config = dict(
    positions='learned',
    parallel_block=False,
    decay_shape='linear',
)
Each number is 128 + 24 x the weight over its row's rms, rounded and kept within 0 to 255. Layers, rows and columns count from 0. Numbers have three digits each. The size before them is the row's rms in percent of the matrix's.

# down: layer 3 MLP down (transposed), 896x224, rms 0.14, rows 274-386, columns 0-55
# up: layer 3 MLP up, 896x224, rms 0.146, rows 275-386, columns 0-55
down274 124:094110110143134105095127096153134118127138152135122106122108099126083148168113159164141086159113171121130174112100127157070144106129127116077137127124121104145117086145
up275 099:118127133061118091134113144122145124155146125087137120144151163130076134121135142076132130119077150150147105109154071149138116133102135108124070092134140145085153144178
down275 095:151122098153091140162188135148107130065060153150110106113124143126124124150136125115112120092115113177150113134107130116139139149140115142164117109130095128132147124164
up276 094:116122133143090104094120098089132142142142109139110162122128151168154112136136106129111143122170133155128086115153097095097109139119113120149084166170158127178153175112
down276 095:149158136110111130070108153148120128112136078175137128124141107111145164128108149137122104130151152114088156135086138086140139181144121131141127111095097113137129149142
up277 105:107174146145106138124104141104173119154148142109130147096129111118103135176158131144117137117123119089102120106118123115135142162132146107165147160107117135101138148122
down277 107:098131111100113130132158143109111110098126094149140143141140153120147162114141099171107078133100149119162136141154106079121146128144144161086138115167108143110165120138
up278 112:137162151108173117126099107116136178112115117155136159145089117160108156174126141119126114113106152134121137078139146104128140100143134098127175135100141117114094120097
down278 115:189153132161160131162101141150080125104182125116102110087086145187142107128112131155125114089137157176136129131140160131117044136119132100129126143119135128165129109150
up279 120:150093054125154117142110130165123090112095130158151123154118140081149142131128141125103097099168166134144105139139116130122124114120111126139151141160134173155132133127
down279 115:147158203134128164122127098127151128155150088172134175106121135131082163148163155096130135110144166135119160086120146162140165122114149082154142120170143119121154126149
up280 087:088111150126103155088125090112115112152131086126090138120190121133083119094133113125090137085108141148125113129143131139151146102135159133101144100108126182132157119145
down280 091:103130127122149066150095128141171096124128142138154104142128159136092127130099125080142108146151112152138151115107100123148123114137138108150092140118126078143143183160
up281 094:131127098139135139113163105149140111116184123143159072140153143127151112130091143114114137122150151109111144129112134124097094170144145112103105146126181141112118172128
down281 100:144133141094098107149136177177112082143138124123111153160141172159141136124121107128127139103142118168119137133140109138154134133121150106151129124148119147129161141085
up282 096:174131105121133121111155140135108135171129133087170115099123097106145094142110155079123113135163185120132126114116127151127142079141120165151114106134111127138125100153
down282 091:144128124123088089185115114176128123116130140155138133128127165131149163109156131170101142149133079125121129168136106089172164138083124121173149131114167115103114118121
up283 088:129086145129159130090149072161137120106127140116104117152110095150131109114144147091098132132133119140092060140120153165094168135157098135109163140156161184125118123114
down283 095:119097124150162063122120182122139149127156162100138112129137120113135133151109108114145128141080111098161091105103087101152084151126139109152100128118146125126123132130
up284 094:153154107121127106117123121116103130104123127145100163080133148138092085133129142125120167161135194142078140128098129129089153110071139117150130138118093134147171150091
down284 096:171138138113127148118131119066119125111139117140149079116106097081146120111204129147134143139116144154137122116104202134124204121106121115135177170134144120124150106132
up285 098:076087075120183105095106143079099123088142149137113130100134175097143151123116137149180097110113149131146137134142153124120142169159145125160132131148103142103146102124
down285 095:123184147158109143154125149117142110096119095173091111170104105145138124115148116126146144135135122121116108092093158099092108155102137131138106103139130106131149107070
up286 093:149121130124113112152134136174132160105119157141085167133104141126121128139124119153139111104142130147097142156134142129072156069141114117130088133111103113097138169121
down286 095:117181113156143116119130115132100088115136103107107123107125116118123134091112129146139149148139141103124131140109132137103108105117120158088079129105113166166151101087
up287 097:158133178152177127101122085114115118105149127160150179155144114122192148133102115139067117122123141121169148131147139085127139121147149119142104120150122150106138097154
down287 104:112164080115107133136176124129111142160159113135146143119121132091121105104121150121132138077094131134126124103178133117107125125146142088105117100135169122098151130128
up288 102:147105132131184100102128087125103159114170082136135169135099142122140134087122085134142106156157113091120136167140156163117139153090139114140108111110134138142133108138
down288 104:160086140132077121115151113100091179123196094128171090137134099106153105132143130108140116124102131104098117149159122160121124159167091098163103155107146161106084143114
up289 100:087154158106151121166146117162075115150150105125149127161140197139129152103129133190128135163141116106155130096109124118089121132094165133157169157125138133135116114111
down289 100:116112112099144132143133150177123156141162141153129110145126107111156124094176097121142207136106083144093095104196149121153174130129154101141110128142182099139117077130
up290 105:142151109137116155149105181142133116121081112075114124153126139114113127106131160141122135184129158131155131136102110118124164088149057104119122141124169131121118121157
down290 090:182140108128153073134113102170142153123150163138094122142141144132106125104091162123167150152136119165080152134159127110100129187089157110133158133149118113132141146129
up291 097:130158117174142127142142162097191148108102150127137125116116137101096116188137120093089110196102132108130121107129119116173151112122169093095091120132116080115130177163
down291 091:109135163139112126112110144134141107098131106122130152147106146128112137131118105149139105118105095109097122161080155111117172121154125130134149153158107090160125110123
up292 102:163143161151156119138125156124137142120088121118118104129133111119171119120158119120132112094123133085140083113141150075168109131099127153113147125112103122129092127108
down292 101:122097127124155117139121165138164096089134118132161132095136139112112101154129131084101173130138130148118129138129102138124129183149129106107114114099139081161140135102
up293 098:157150123115103103113123141136119095164121097128153155119165134156178097131151082119121089135178100172122088121131108136121126117098158131089103086190162147151168140147
down293 105:137155164103174124155143137129083102101131152141113131155121078153121107190115125160140121094114103138099181160120143063082119164129102121124117126077121122116150133085
up294 096:132104134125105120173120107126111093115151127136109107087126083090118158113122158193111139119116132120160110082159118124162120173145118125141118140110149121115123109083
down294 092:152136128145109114153103077133144115123188173136136138123150092129093160134106109145146087097107144164101095113112112068112137129114144122123122094124107095137147119165
up295 119:122094091102112118147152141114139154110127085136132087167136133081160183166136172101156117137132132130082147128120147103108162127148074154111132109103116107131154106128
down295 118:113118129153106111155173116121120180121166140164140148141160145079121152148121143130115101109171101152089156132128128140159162137090145145151159134131152129139124126112
up296 103:119152148123104072156148130124089113095101100142111080128142106123146104119183116129161141114132152140158074130129134137103132109124133154085105172105090143153141130146
down296 099:152176134128141099163141117137119118124158194156112143132148161158125149146162156106133146138092161132144133105112134146162100117121134157126183155143130128118134075143
up297 108:126117120203143142126155115172140099115113118137156142158133133132118170095098095110095109156165088119089117152122141112143091143115109145114112162113140149103148128106
down297 112:173111146111117153113158107172156134122104156092130156162074129129122207137112116141091133154141161127159169164129092168137110133143128141144138156112113125150121124082
up298 114:121065124118138139120116097115072110112181130131101084136145126148127116132089125090146078149105154093134134120142117135101159105157098091127101128118144150089103113189
down298 104:152156163161153086161099118168186116132080121111124112095119107148105172125112138120149151155128130133124151136101146093103117120104127136151130146189136065147118140091
up299 105:142123106144119153129094167125140121145138135106130134144175105157073091117089153162128109123128116131118114091113131120120127132143147130066128125143141080151159122141
down299 093:101073132133132141121154110142126110113100148104139124155112159125124134116162177153132103110111117095104130127142170128077123171153098153113141134093108164159106125100
up300 100:096149144143102155140110079158061145139115137135149124121177141117123098094154144151144096093174114084147089127096157121125123143099137144140104130127139176148096105119
down300 098:096127104099082152133165143101148104143143120115122163134066123160086108147105080167129196129136108123127140160111117107065170100078139123139140129108163131110157115148
up301 107:145076114128182168170141071107140160125123166101118125106144162103115178148138120103103117080160097119142077139164111123154180134113120135159118156141095111086096136101
down301 108:101140108124096109087153124191174070140147118116119138128139138129129160139110138124139126145111075151067122134097124178134113139155094130146169113116128162159121125124
up302 103:105140131170119159156111121150135139097134169146132140065136134137124144109098169127107142132109140130138160137138106140147128126132155148164140105056114138146143130123
down302 105:128126090145159162185100108134166132134151119148134134114106153130144145132105152109082119111109176093117113098139154117137135147147081123163086179114109118129078123072
up303 109:147139078148111106099128138143128119122066115118131110119125132142123143174122128103136094148142158124126160109124120132147127090149108134111134132109141120134117132129
down303 103:134116095122123125130111133132097133175132099086114124163175125124100147128122117177090137092095106147109148129146084135089131155116121134131163147123100160123152120113
up304 110:115126079105148122161162149099135139108158167161123110151150125115166077114126168090099142071135175163133154144148102106151105125094142126117122121116108147126145143098
down304 106:087145133127121142157158129111147111138120143117093069130104144101131101104116146157081109140125119143092145132141122117066112132141111116094128147101133153146139094136
up305 107:142091098157150142107135128126090110146062120131154144136119098118129135149142112155152128165138142123108111095104135157107134147103107126103123094122121120138131146161
down305 099:121125154095170125113119125095133092118125117151116134119119129126087184130133128135136146161124133083135156109134124137152094102126141154124175171123136117154145083162
up306 090:139113090128125087161136089119070131114105137141122084139127138111141145165109131146130114140127097149129112150170155081122132118213108094127137116127139172121119058153
down306 098:143095136147115174105162150117157109149135108119166140078127096133070130115128145145123160133135113091156142113098113210148120144141208112156130141162149103159115119129
up307 091:158115119098106127109115119108149099128144117143149151182140133152133127151123135158144138136121146116126116099153134128100125196138121148165159173113101147128129118121
down307 079:061119167126206120127100137136165146132101110141093102111127135170130151107162134134125156171144085122092135150094108133155108122151134129113185107125135097161110159133
up308 102:165129137129104106133149075148126155129167121116123135132165099144131096124107153116118104128144163127145112126085159126132159135128102128133175168132163153145163115156
down308 098:116090120089119157104110150116111115116088140148143137080143139129104164111149139113144154077115107123121104057147122118162098139124119113086087120172185125148093143117
up309 096:102134140097131122132154137137100100137120115125139131149124151143150108121104096118164117166165100124099132129104145113069122094096111093141123141127118153154131130099
down309 108:139100114160112095129121138138117167169147123121114162110098151145131133138101195099124119131148111102158147160135118111142152101115133134134110144141099152099134131118
up310 104:143127143129097083124139125125137110146141121110143110139079177164105177116107154113072105094112136119104128139149076098147107153119105088123185149127168136152116124116
down310 104:111126143130155118115120084144148161123118131145108154133122131120131157154110159119105141087093125160110145150120120071120134139121137077117127126089157133104132142150
up311 115:119130141144123136111130133152173102127159127110113126116137123149193123122113149164091098108137146132136125080097112125103135078153160143112121141162132164126170120135
down311 105:143123130107122135124149131162132144126119152090074150124168138158119110081108145150131136160078152131092115134091119095168113083141154160121173121118143131094144136146
up312 095:105120113158111127181143141100125149112120081153124150117103135096178165127120118164131084109130107101144125123137103135136082144096120155143138133164104141113105143113
down312 089:132115150105143176149163136118181165120126113150090098103098107105117131105107097100136146122121136148112189155140150151136173099157159093123079104142149130119130119133
up313 098:128100132128119106128160135115098126125150113121132145056117162133161147165130112108131128132124138121156149195113090099141100096126114176128083130136140147118140148115
down313 105:118139130134117145117157129130089153120146122106139145161104142084085081170056146117137091151092166152127154119146112152104131112153088119126137110115103146130110119122
up314 090:123139124093141137157159173160142120107156133139145122100135135097143114157116148107140168124101136108090101148143161151142117103128136080130181144090130143150072135140
down314 101:152176128136102160105155119094117100057135142110102113116200130107128115108161106149121089131108136117146119133150154109106151143090134175151112115167119113097139129119
up315 098:186129111116076131117152166096143123113128185072115128150115146132107076134181129102132102112123117113145128112183147136134103111128148131147086080140130115089153153128
down315 103:095101154109137150152128128109107096119147115169159145105137112110110126072170095111143145143197157116155164133154139106121141109164084097100137126168169160115196132117
up316 096:162100126170115172110119121118109127122126138118115127114134133159094097112151122120086157097143132118148146109090103114120145155103099145124130112088155095124198125119
down316 102:120121121109093108152149104164117102140134101142112090131151147122151132110165128106141145137127127122127100135182114162145132104138114147105155106108114111119127129133
up317 108:109111168135126140126140110136125137093145191155116156141132147085123116205110178100133124095098152144148155172165140150084139102131130131139096132129168098080112129147
down317 108:159146135143158166144108173109112115123132088133118132142120142105107186130141123134090100115110125124130122162121104162112086125110091114145100127146143120168127200072
up318 106:151142107146154111114153101130132129138151132130128152118133107140115143158081133114101139116116153155085139126115139142144126154090189138164143133109126145165132138082
down318 110:144119094124175147133144128121141126142175162122148103179101101147111095090131160142127146105108112075176144139132134145144160117128105109137124116116100133106139101100
up319 097:134136081135136145138110137118126133116183132082141110106109157149126134111157129138102147172082140165094169133096154138141150094085105125067143119143136105148115073141
down319 105:179107160129105127125124134115151094166130143158103154165125089136157142150161190148132140132165097204116128143148144157119108110161163084138144114142134125151090131092
up320 091:139123119149121147133122098174107135105086091111135131100154134138097136115127141117134102128091134185079126129142125166148116123155132116178127152105140109115141157111
down320 100:102146141099143157118154153100141152115159175103130135152106122127128127159141137145129142107105122096158100111147107105148151123083151145092111105131122099148104112098
up321 083:136114168136117152122133139127140175139072126197150152109159112160135128145125141139133102107087175144152111158118145128097121080119118130106135141069133148090137113094
down321 082:120092131094100118167150156134163137158169150149117112144127171170168119138128175121119097156157116109141123128106078094122130158107118071122129105119115133179131144122
up322 100:139137114112073117102123100145103130144145118108124124086113179138101112125132131197128107174138113085163143148155143129115104163099105135115118166148153137091125159150
down322 095:148115178089163124149163147105106117113113129156122148094140130157161154160142099138142100156138154132117112119101080125157152125096161126136185128119110156184128059131
up323 097:122146113160135127125171111137122112102103130105100112149120099124157161106107088162090157134128108167141146085125160132131144105129133154089122119121128076139163085117
down323 101:141141113135164146150078156121135122137145139171103140127137089099155150087078160147118141132132087088139115106118127115154130087121115066119149140122136142128172134111
up324 102:113102113151168152144111156110133137119087117150152156140143173161100162121129108173132087084106154127093111090112146123120142150123090106166143101103109126105127127089
down324 094:156127123112124151100140143133116099134116130197143110118141128125112143137138144120113158141114105127131093123140131129164102111088154128110177148116111143176086139139
up325 101:130136100129087118103095114109140123129103040104108142134117123123137136079127138147089128152134147101136120137134141082170125137103100140157118149148090129165123121113
down325 106:115143114136175079162110136129197131123126090173107104133111125135070114119106144124096142127118138118087147122152138148122120150153136155164162144108082082148111095119
up326 103:084093132114125107150116099112125123163120153162101112129152103119132082116111135174133106156135155130149119124151129085149170105124098133106139144140117112134108147142
down326 104:143112099129135112124138129125138132132124119090117123173149138114071172137113135106142083135113158148106137095134174187114113152120108178096145161151113144124143131130
up327 094:136158145138131164168142183133165121130153129159115114142101154116132133084142140121139142139152129167114096158105169153128146128118140110098092156121165187161190136106
down327 088:141106127123123170139104086102175111121081127095128133122093117130128106140137140146135149127152128082109124138123150143108137151177111111115116098133152112133095108108
up328 086:084134126155133160116139129138112127105161157155158083124109128110118144107152124102146097088106144133131154210124168120133135088126114160146133158132147128136142133173
down328 084:147135155149123104187143118126153162150072128151111105155159174127128100131180103103152075143140146167082100134092162089109135119105112113099079123122137117144103136112
up329 103:163106109102128140108126104137174094109166119113142069095145107123162090098133087119141128129160146153066110151091124086113126180126125140178123079115134153071085074139
down329 104:119140123135083087109137127090119166125157096126113112135150133163116169127091123135159138148087109122133121124110107077164141080102133112114119127120115098150112134134
up330 098:110094112137116136132126165157150119140161108149147150146174143107155133132118109164133134109123137155161082144136122155133103107113129184135129119095173138128127093118
down330 090:145150127120132092153132121115129102149100131117108145119157116143085103117138112105142115155132138163134112158114110123160184143163098041082085133155125115141162109086
up331 095:151111116133106143106141145096143093087145142114135102122179150112135072089125112124163130113123159153111130123102132147089158077138130160090120141098098109134131086102
down331 097:137124138134126102158149119135129142117086145122087173178112135107114111103128191131107158164093122118097124106085155155127094127101123097123100133094127115122114114114
up332 100:145146128176117137071139079107097148114135139093156150150075131138145112116158115159106104143115122126172116149126122196155126169105102150116167166127097128112142143159
down332 097:154130133124101122142132176132159096130138133155126123078112117156094147160153166158160130100141148094105115116111119094134118126160089150099134114172135114106097145122
up333 114:167123132143108166086118175167121093108139112119103119158141145126163111119136090112106140119119134122072170138135151102163129139131129114085147145166127133097160105091
down333 107:175082101126111106125099122116155136109114118143093159106115148169138109163129117135143179094141093137146095137110147085117176155092152178151137141082122127113096117146
up334 092:088150118109127121140098145136148138134116069142128131160164155132125125168105099112092157126122119125120127112164107156172134146126151168136125118102126167143134093121
down334 094:116074185137127102106142135139100153145119157140136123143120105123121135103152152144158120137130144122102164102138092112115157163127107124120093147099150155116164119113
up335 088:128168138130131123105141108127099170123109090156150126099137123128108104129141097117158121135117148096158143107127090134125117112140098163066092122084076142154133149092
down335 083:122126161115120121181115122145111116139163152135119108118121130116117132127133138138107133126174081200149149093116120097122114116133179085106159113111149146126110152120
up336 115:141165116135113101140157148157103116124124088085122132142132091086100115145108164116101097117140115118113093084112131136116111176168136111134138121117137137186131133152
down336 105:143126145118167112143123154152174108133163134118100120086139114160131136128168135126136104109138099136080098131096107126160078152124110112132149157103132152155086146135
up337 096:133107131130124099137176131100145104094111121131131131097149096060148113119137128136080110156143126148139175130150110116174134106115139107103166134148141120131086104148
down337 097:118094157173154155124120063151117149128119138135107117111132138183128099119100141128150137089155137138130084116105141129143128194148142093133142123112104103121112127109
up338 100:168121187157133182138176094111131126139123149120157143153118123147109124166101163111134114120099105116092129148188125103110159146133125113171092108102152087108143143136
down338 109:139107137117134094130170158133126118069157149138159088134125134140079120126090109127126078116098134151118130154122094132087127119155139132091099140105186152159119124133
up339 100:107144077163128122123164143108140124132128104113147118088105153127132107143135112153108125144116151132072150118074136164069099105157137126109111124122112138089128113143
down339 101:141152138125114145092107082123102119124115112163116176132157119129120112152136110147152108092141095135123143127120117163113115098092134121162148161142110120156129125166
up340 101:155165119141122154127141117128133158117119115157129181105154130081116104167140158152117090143117135125130158128114162092142117083149116126145105116099134105069099086159
down340 100:156075096102111142188125162112136134116064119133157109139095133128137096118160091083132126118162152144127130170080098149122099137113108132127118101134126130098144086127
up341 104:137148138158132128138105120157136185121133142130131188144126143148150113120129130137114154116131110126139121169204183093113123158134101155108116121075141117107136130132
down341 108:132122138148149115114127070103151161127127117119096146158150130119107133049118115156163148167119143092149115124147128182176115119128139142126153160101116164119133143139
up342 104:098132095123108122112119133113123150134154077179181165140121171125152126123105122110131116129141149129183104110123130105154128123131109149090145144094180121130114153142
down342 104:163136159106140135102089152127118125133120105129137107168155117111103145121103171138147133126159132187080108147178141149073121137105102108126150112142142183137150143127
up343 107:101136106144152179111131154166123112108179120160093127159143156109142119136120149140171118130130137127145181128128137078140126117121150144167114116122131142132137165116
down343 098:112127154156106107141153145121130135130154150104110157124137122119142113117152145108171123106140188167072148134097157088120129078160140142151151105069141092147078137122
up344 102:131141162143152137126156117179143157165146165102103136122141122117152158121104137093132149098136089122145148101130139158134102108065099144149108118083117147168099142131
down344 100:175124104125172137112124147142207128139138122139100143141121146141140119108176166133137109142136140156100126115120135116099086176130134135150118113084164151120124130160
up345 091:115117134134068139103092146180090140076104171091118186090108133145152108143084120145120160136169128146113141152095094099147111142134140172155159148109165093125148167097
down345 098:099122133157128135104153153159111164155122097119122120158153151078112100131112163145121121129169061100110072091126183160130141078110087129149132115107134115131096109125
up346 100:081155139116118115092124110112109124132129132117115082141094130096136128136168098119130082153132100102135118164183133139163130141100084093159121129110137100161124132161
down346 094:129109129133142115115108160099157099151135122098111097173090124144088113124130143135130189129119134107157127107150100157147095106125143122107113138122125120123142152131
up347 096:127125128107106150135146125128118136103116073141143149111090114123099105127126155122121076175158145166170132106159097138159135159127111151127077108160154121118123136071
down347 097:095148156122169159196096144121102121125109126143134101112073122114143192151094126126151167107136134143136120130142133107157142112170094116100131157109124166120106120115
up348 099:111143102106132150135147126113085148130135133146147090117136118109102144103139099148106148150087167111137137094130148153147141109154096064139125126082114175149118154077
down348 101:116133113136107139162094165170121078096094126096131138091098147117133083136132169117135132130117111106135113096134149090137110091157148141146137135157114105136148161198
up349 098:128130106160118137135138132111137146109119149102103161122120091075117113174136099143146116141131102160113138139153104129102107091137098159073150134145143113108188132129
down349 103:066123164139141157139107121102131121091148139092130097156143122112078125088122108126144114143112128106151154118138123117165092164081154099152140177121125107133150169144
up350 103:128127090122106092137101071122113127161166155122132131117105137122095107142133109091124103102100133160141116134135140107061119120197103144118090107121129103125154142165
down350 105:114109078132154126105097149094157160098085127141091090100162106122163118117136179140111144140104140164161111090105139113115119129178155168127120123156154137162158131158
up351 093:122137111169103081089133106090148122150086119118136105101112141101119130137143150126156099159168121144102169134116135095095084099105108112162115142104112101170141148113
down351 096:124120154105148127134139132111095115109132152137142145147132099133149132134137114163119145125113137114126105207149082110166124096132122097138113137119113116155084139100
up352 096:140152102111129164126123112139156132098132138151114113118138145101168152134114140130116150142118112166104159121119105118127135113163112105123081113087164115140153082136
down352 092:159111134106148122137129137110071130125143126128130167124169102097113126158121128138120137110110124150096153100169087171152147071149104146132166125155119135120098127132
up353 101:109140152190153115139081110099134154136137135112120124126115114117102128139141131151130106122158148160129126086136107125121148105114106153152115115133127119155147102154
down353 100:104115091104106160107128143149113110115147108140123090174153141152177110148100125138089160122146115083147147118082134126165135139127147131119148115157127094127113144112
up354 103:126150100144093100151130124147101168123129139136118119106139169146091118140158135140104117155122150138121145125132125132163087133095107109110121114137139163111094135083
down354 103:119124140103128137123125128173122110134090149132110150097138131120117088133159135156152153155130150127165127133119112101134155171134099147137180140116071096098132128146
up355 113:169144116124103130056137098175097119120097150119107104135099172105115168150134086136168083146118126145112144130124139119127131112147112151147134173086144145120144135135
down355 119:114149119125103118166129133135144091169144153141122127106097146120090095136162148090134126136104134156113109130103139133107152130138087120156174127075133163105108102124
up356 097:117118124071124095126152148131140125140134119101131121154115089167118100117128121117100123117135116114155128132141160105145135114148122131138133138103141149131110098108
down356 095:111114112132120093094143133161136123091121092139124108152121146110193144149110123108075121167117114107070134123129157133098110111104136115162169107126127162098137098136
up357 115:131111140121155105184125118090177112130118137095158124116119152130069130095129137113123136130104140104146136170145129126144168096113135125106137201141110108149147138117
down357 112:097147144100162119114131074137138117130132130149138140150141139108138162128170135127134125116158106158138086107117145116107145168160092112185093119146130111087163116175
up358 122:178113105176140185139099104126146113123140108132145113100149112141133110157115157137104143139134134098092135125142105133135089104108143159111122108149149101130187128151
down358 129:098103111111177144125135117134091161134152117131136144132139136127141118151141177118110164149106116120117124108122106130101147158177104140100067127123163167107096186145
up359 102:094135095129167135143139139113139103152121122101122132125110129092204088135116121133134155098127147102171131149151122128130135119123142126146114162140175149115156094125
down359 099:129090128195162132098151165122156134150128152112133136125103128131143102167128130132106174098127161107164142135177127132107174085122124103121133156152159124160164116144
up360 101:129137107131129122147138129103154156158152087115130120149113122125118158118141156109163124140111141117115143118099146124111107142168164108142120149128120159165128121099
down360 100:114140111124131103101113110169109113130134104072148142171096126125097127107142124104130103119149095128084158131137146146122106103115138110125156107136137086150174157116
up361 103:157172124178147122129127123098182190138126123112148143156104088181108117163117171107084122095127160116160135152108108115094101120130135150131059167168097130125139169124
down361 100:146116134097110130123189142112096142133186141152139116128104146129170079154136126148162146124142138136124062159140199087164148108168124149138131095070095131127166102148
up362 098:155086131097158126130142101129136094110133112077138093115140169146162125117132105150140097125163145106092106147119121080148138133092091134155114128124132164116102187085
down362 092:089156119109115141099103148192137117136152146140117137109142113130106136160136110145154129096104094119134149136118087135098117131158155106120135128155166086135180099166
up363 092:139103079113144141124107109100099086152144149153116153086151102128092114107142157142172126108119143080137136123137153139115149158181129119164143093153139173101129138121
down363 090:132107153135118082123123132134117133107113132119096116172116138120160106145153143078111112164148102162094106140107106116096103138103148146108116140121114104121161138090
up364 102:129145115160105164138171105145103127138127129164125105124166105145125129114098139149131122147151110140142150129136117128114146120143125116150124112132116142162097133115
down364 093:126168102158143062126104210120095123116115154131106131121159145152114159139152109114108127108175134084127123117108094100117170109139107144130174150133107136113145120102
up365 107:089099084072127113141150154133142123155147114116130136126119092155180127127087165167086111138182152143117105146144123113168123134133157138120107148109132142082079107130
down365 098:089151148122128154176137113118142113129134124152161115154103147111193134136098143143140156145132089093170067163121106143140102152155164101142149134111128131072102091098
up366 101:121128168117154118141127134136087110120115077118171123102144164130148158117080132086131176138110091127142069123164126172132148131119138160160124128108142079113143118121
down366 109:135130119169097140077104156113078154157126137129146145152120134111103118135065132132114096154131150070146141155127096165100141128137135115113144167157092132095093130143
up367 101:148159134110102103123110122137142135162102091129105114116121115132063137145127148179125116137073150120130119155111150121137103134138113172116121103110147160144113121134
down367 104:134159101154131124097111097160118135137124157131119083142102121131169153069156091131114121174164173155099152136137146167152093108120156093131130142154158106101145154101
up368 102:098152114102151161153119115144149136088134125115099154179078114154125099088112145196141113119151119134118113125147132125099162188116098133124116129134121135129153101115
down368 105:127086119118152169117086148123154159164104115110127122118109134135114137109140112147086132145095128116128155136121125126101108103088125118118146144104181106160090133134
up369 101:137144114118139094136143123165117158124114149102102151130145097113164137109135129175131109120110126124138096198101168143088133124200156151104109128115137115116084086123
down369 102:083092120155160156099128142135113171119127118108126121123149085124133145113128107130113103183116138169094172186121150124147166054114120135105135133117123124119131143163
up370 094:130074145096099143156123084152103170149134150161108139147161147119101096129102098156149131119106123142143099123177127138126140095148061134144106120118100097135115108153
down370 099:123119175118139146142172128119142134083087114157155098095090142107177159144110076136160118107154134156095159146116173099123109148129131126094086157135100116150145125117
up371 094:132163113152124122134151113138148181123104111088127108135156135123158058161119115103152093124144166160123133115136197060167181084127167125120153114130118165137123132085
down371 101:153150138107125125098093152157153132120110130096128146109112121101159180121131125159137136126136158166138171142185140116102102153134098123136142160099074125130110145123
up372 098:109121144126098159104120121167145104120137115144130134154141131129103115163128125121123125109116107151106198151149163128102134085083117155128115118121138144130120148147
down372 105:134135168146118096116125140136119115108151128158156113133149125141173116109157143129136158089096139139150102086111115073174064067105171063132127109139114130145139113131
up373 094:109135103168182144105145073163105115124091148185144151133150131136120133124147103139131129127111156085119159161153082084116129115085142159168114104137144111166133144156
down373 093:160126164105135127092099114126127097130172120145167160145112157150117142161181075136136162159100158123101138125138106107187106143149188170122128138155114125114049107147
up374 102:096094125124117128177111116112123162128140092152137154119130137102107106109119140174119107112152102108110144115149124145089177114115162124111138081152114128166163128124
down374 101:120144141125127106074125163138141188110144144131148142131125191137126132111163103125127130101114116100089098102081152097117137134095076105144102146120164159109031117117
up375 109:112128132153132142113133143136125140103144130142149143141135098150129118132088094127125146169166130135162119108158122076122134133097129123120127143105196119126134174136
down375 100:103153137127103115139102127116135177135127126086135085097132105169107100151119112125077132134136135083128113120080159109123100120117112126089077112116113156103122149129
up376 101:151077112106109104122172154119117176121148099103126121155126179115104108131161108176139124135136109166141126112127107095080157128077143122109113119135115124121140143109
down376 103:122123176127130113152119151129138074153135168130119134151155113128114167124124119152122067150143156120121167115101120153057139119175079156162056116104128162123118178156
up377 103:118121147103125178092124162128120163147110152116127146145168094094100083129155150079114140125153123138127135099145140121111141135130122073139118114127083160117125122128
down377 108:137114122154133127127078108157120097104106132125116124158149122170136155122103142138153139157094168153080135118116169126107124119175080163109152183132145121140135149108
up378 101:139107112065132111143113077125139103110157109122111092112114139125099102122138120090088154126144123086111153117161109144089118155138128149121148128136097117102173111139
down378 101:148144166134100126143091138119160128096123162121120157086118150184118086132128083127123113129147103085138127114091130153157103149155154145143119146122157112136130172099
up379 088:120126130124110086115117118103140117124120124132111143139136098134107110145110127090150096218151170153104133137157112122149120106139124125124126123158156156126113103131
down379 089:133101147076147124135129127120174089107141104110116173096166122117146138129118124138124142130115129122139150130109144147116109156120111128152124122152099103175139148115
up380 101:121126146136138139140132094140175127109145124176167146051094106110104142107108116087142128136070148151135121156133155104139165137121085166099099162160154107120133133145
down380 098:116144147146122139178107129094126143130150182103120100080123145148166150109129122142130132160108112157160175157146147117116134134140149137122134164181136138119145105135
up381 101:149145126114144115168088110086136106144146114123101166130122151104153145114130135183102094137120122155183137144104149169107104149112148095120102169186157169148156118122
down381 095:160124150106104156120138138174117135120133154140147107125113140146164138150093146137140151142121139120098131133087121093117183158186163102141125072087167120135089140194
up382 101:127124126117161153113093153114155097140095128108124116148145172143135141153111188102144078133099171129096088089113120116122157120132137130134155168131144141082124122162
down382 101:134101142128101100132147103101139150103147079094118118144125094123119115122114132121158112117095135129152122105170098117133147140143121104142115111134112111128095145099
up383 107:159098124151149141150136141136122085051124158107126123119162132113165082138104110133143166163126136176133124123136131132163132146143142144133147175155116137140107104126
down383 108:144109108130140133142149109114136184167148083153080131121123078147092129153168142155056109140114094142139131123102079139101113134106127103113133142070079152120128144109
up384 100:097105142132083100122118121111157127103142159129101168136108099122157110128105149117166145082141129117165155126133124129105157131107162120141111120128074114111132161154
down384 091:165085128115136146199161121163140126133102208145141135114135146144106174126187116152124123127141102125117098146095160138144097110159141139088185134121180137135114100112
up385 108:163133110108119143120139107130088143116148092100129132137100139132168127163112144101105095123142065136129133118168162114116158174118159131160186094146155149135111147094
down385 096:142122135158155122123136139109166103102122098150112084092118122155115185124115088136118128140066161127147189109089131151113109116152124135140128171117097124151150134168
up386 111:125106129126133090124155113169124134126157127152128118090122160118151132110105082134138097141160166130134098115132155134097110126154119129194097161132136081116120111085
down386 105:114168148147148107135124121172149094151097153120088167109130125159109164147098153101136136135157136129094118118124118140123098155098142106176141139100156076143144106103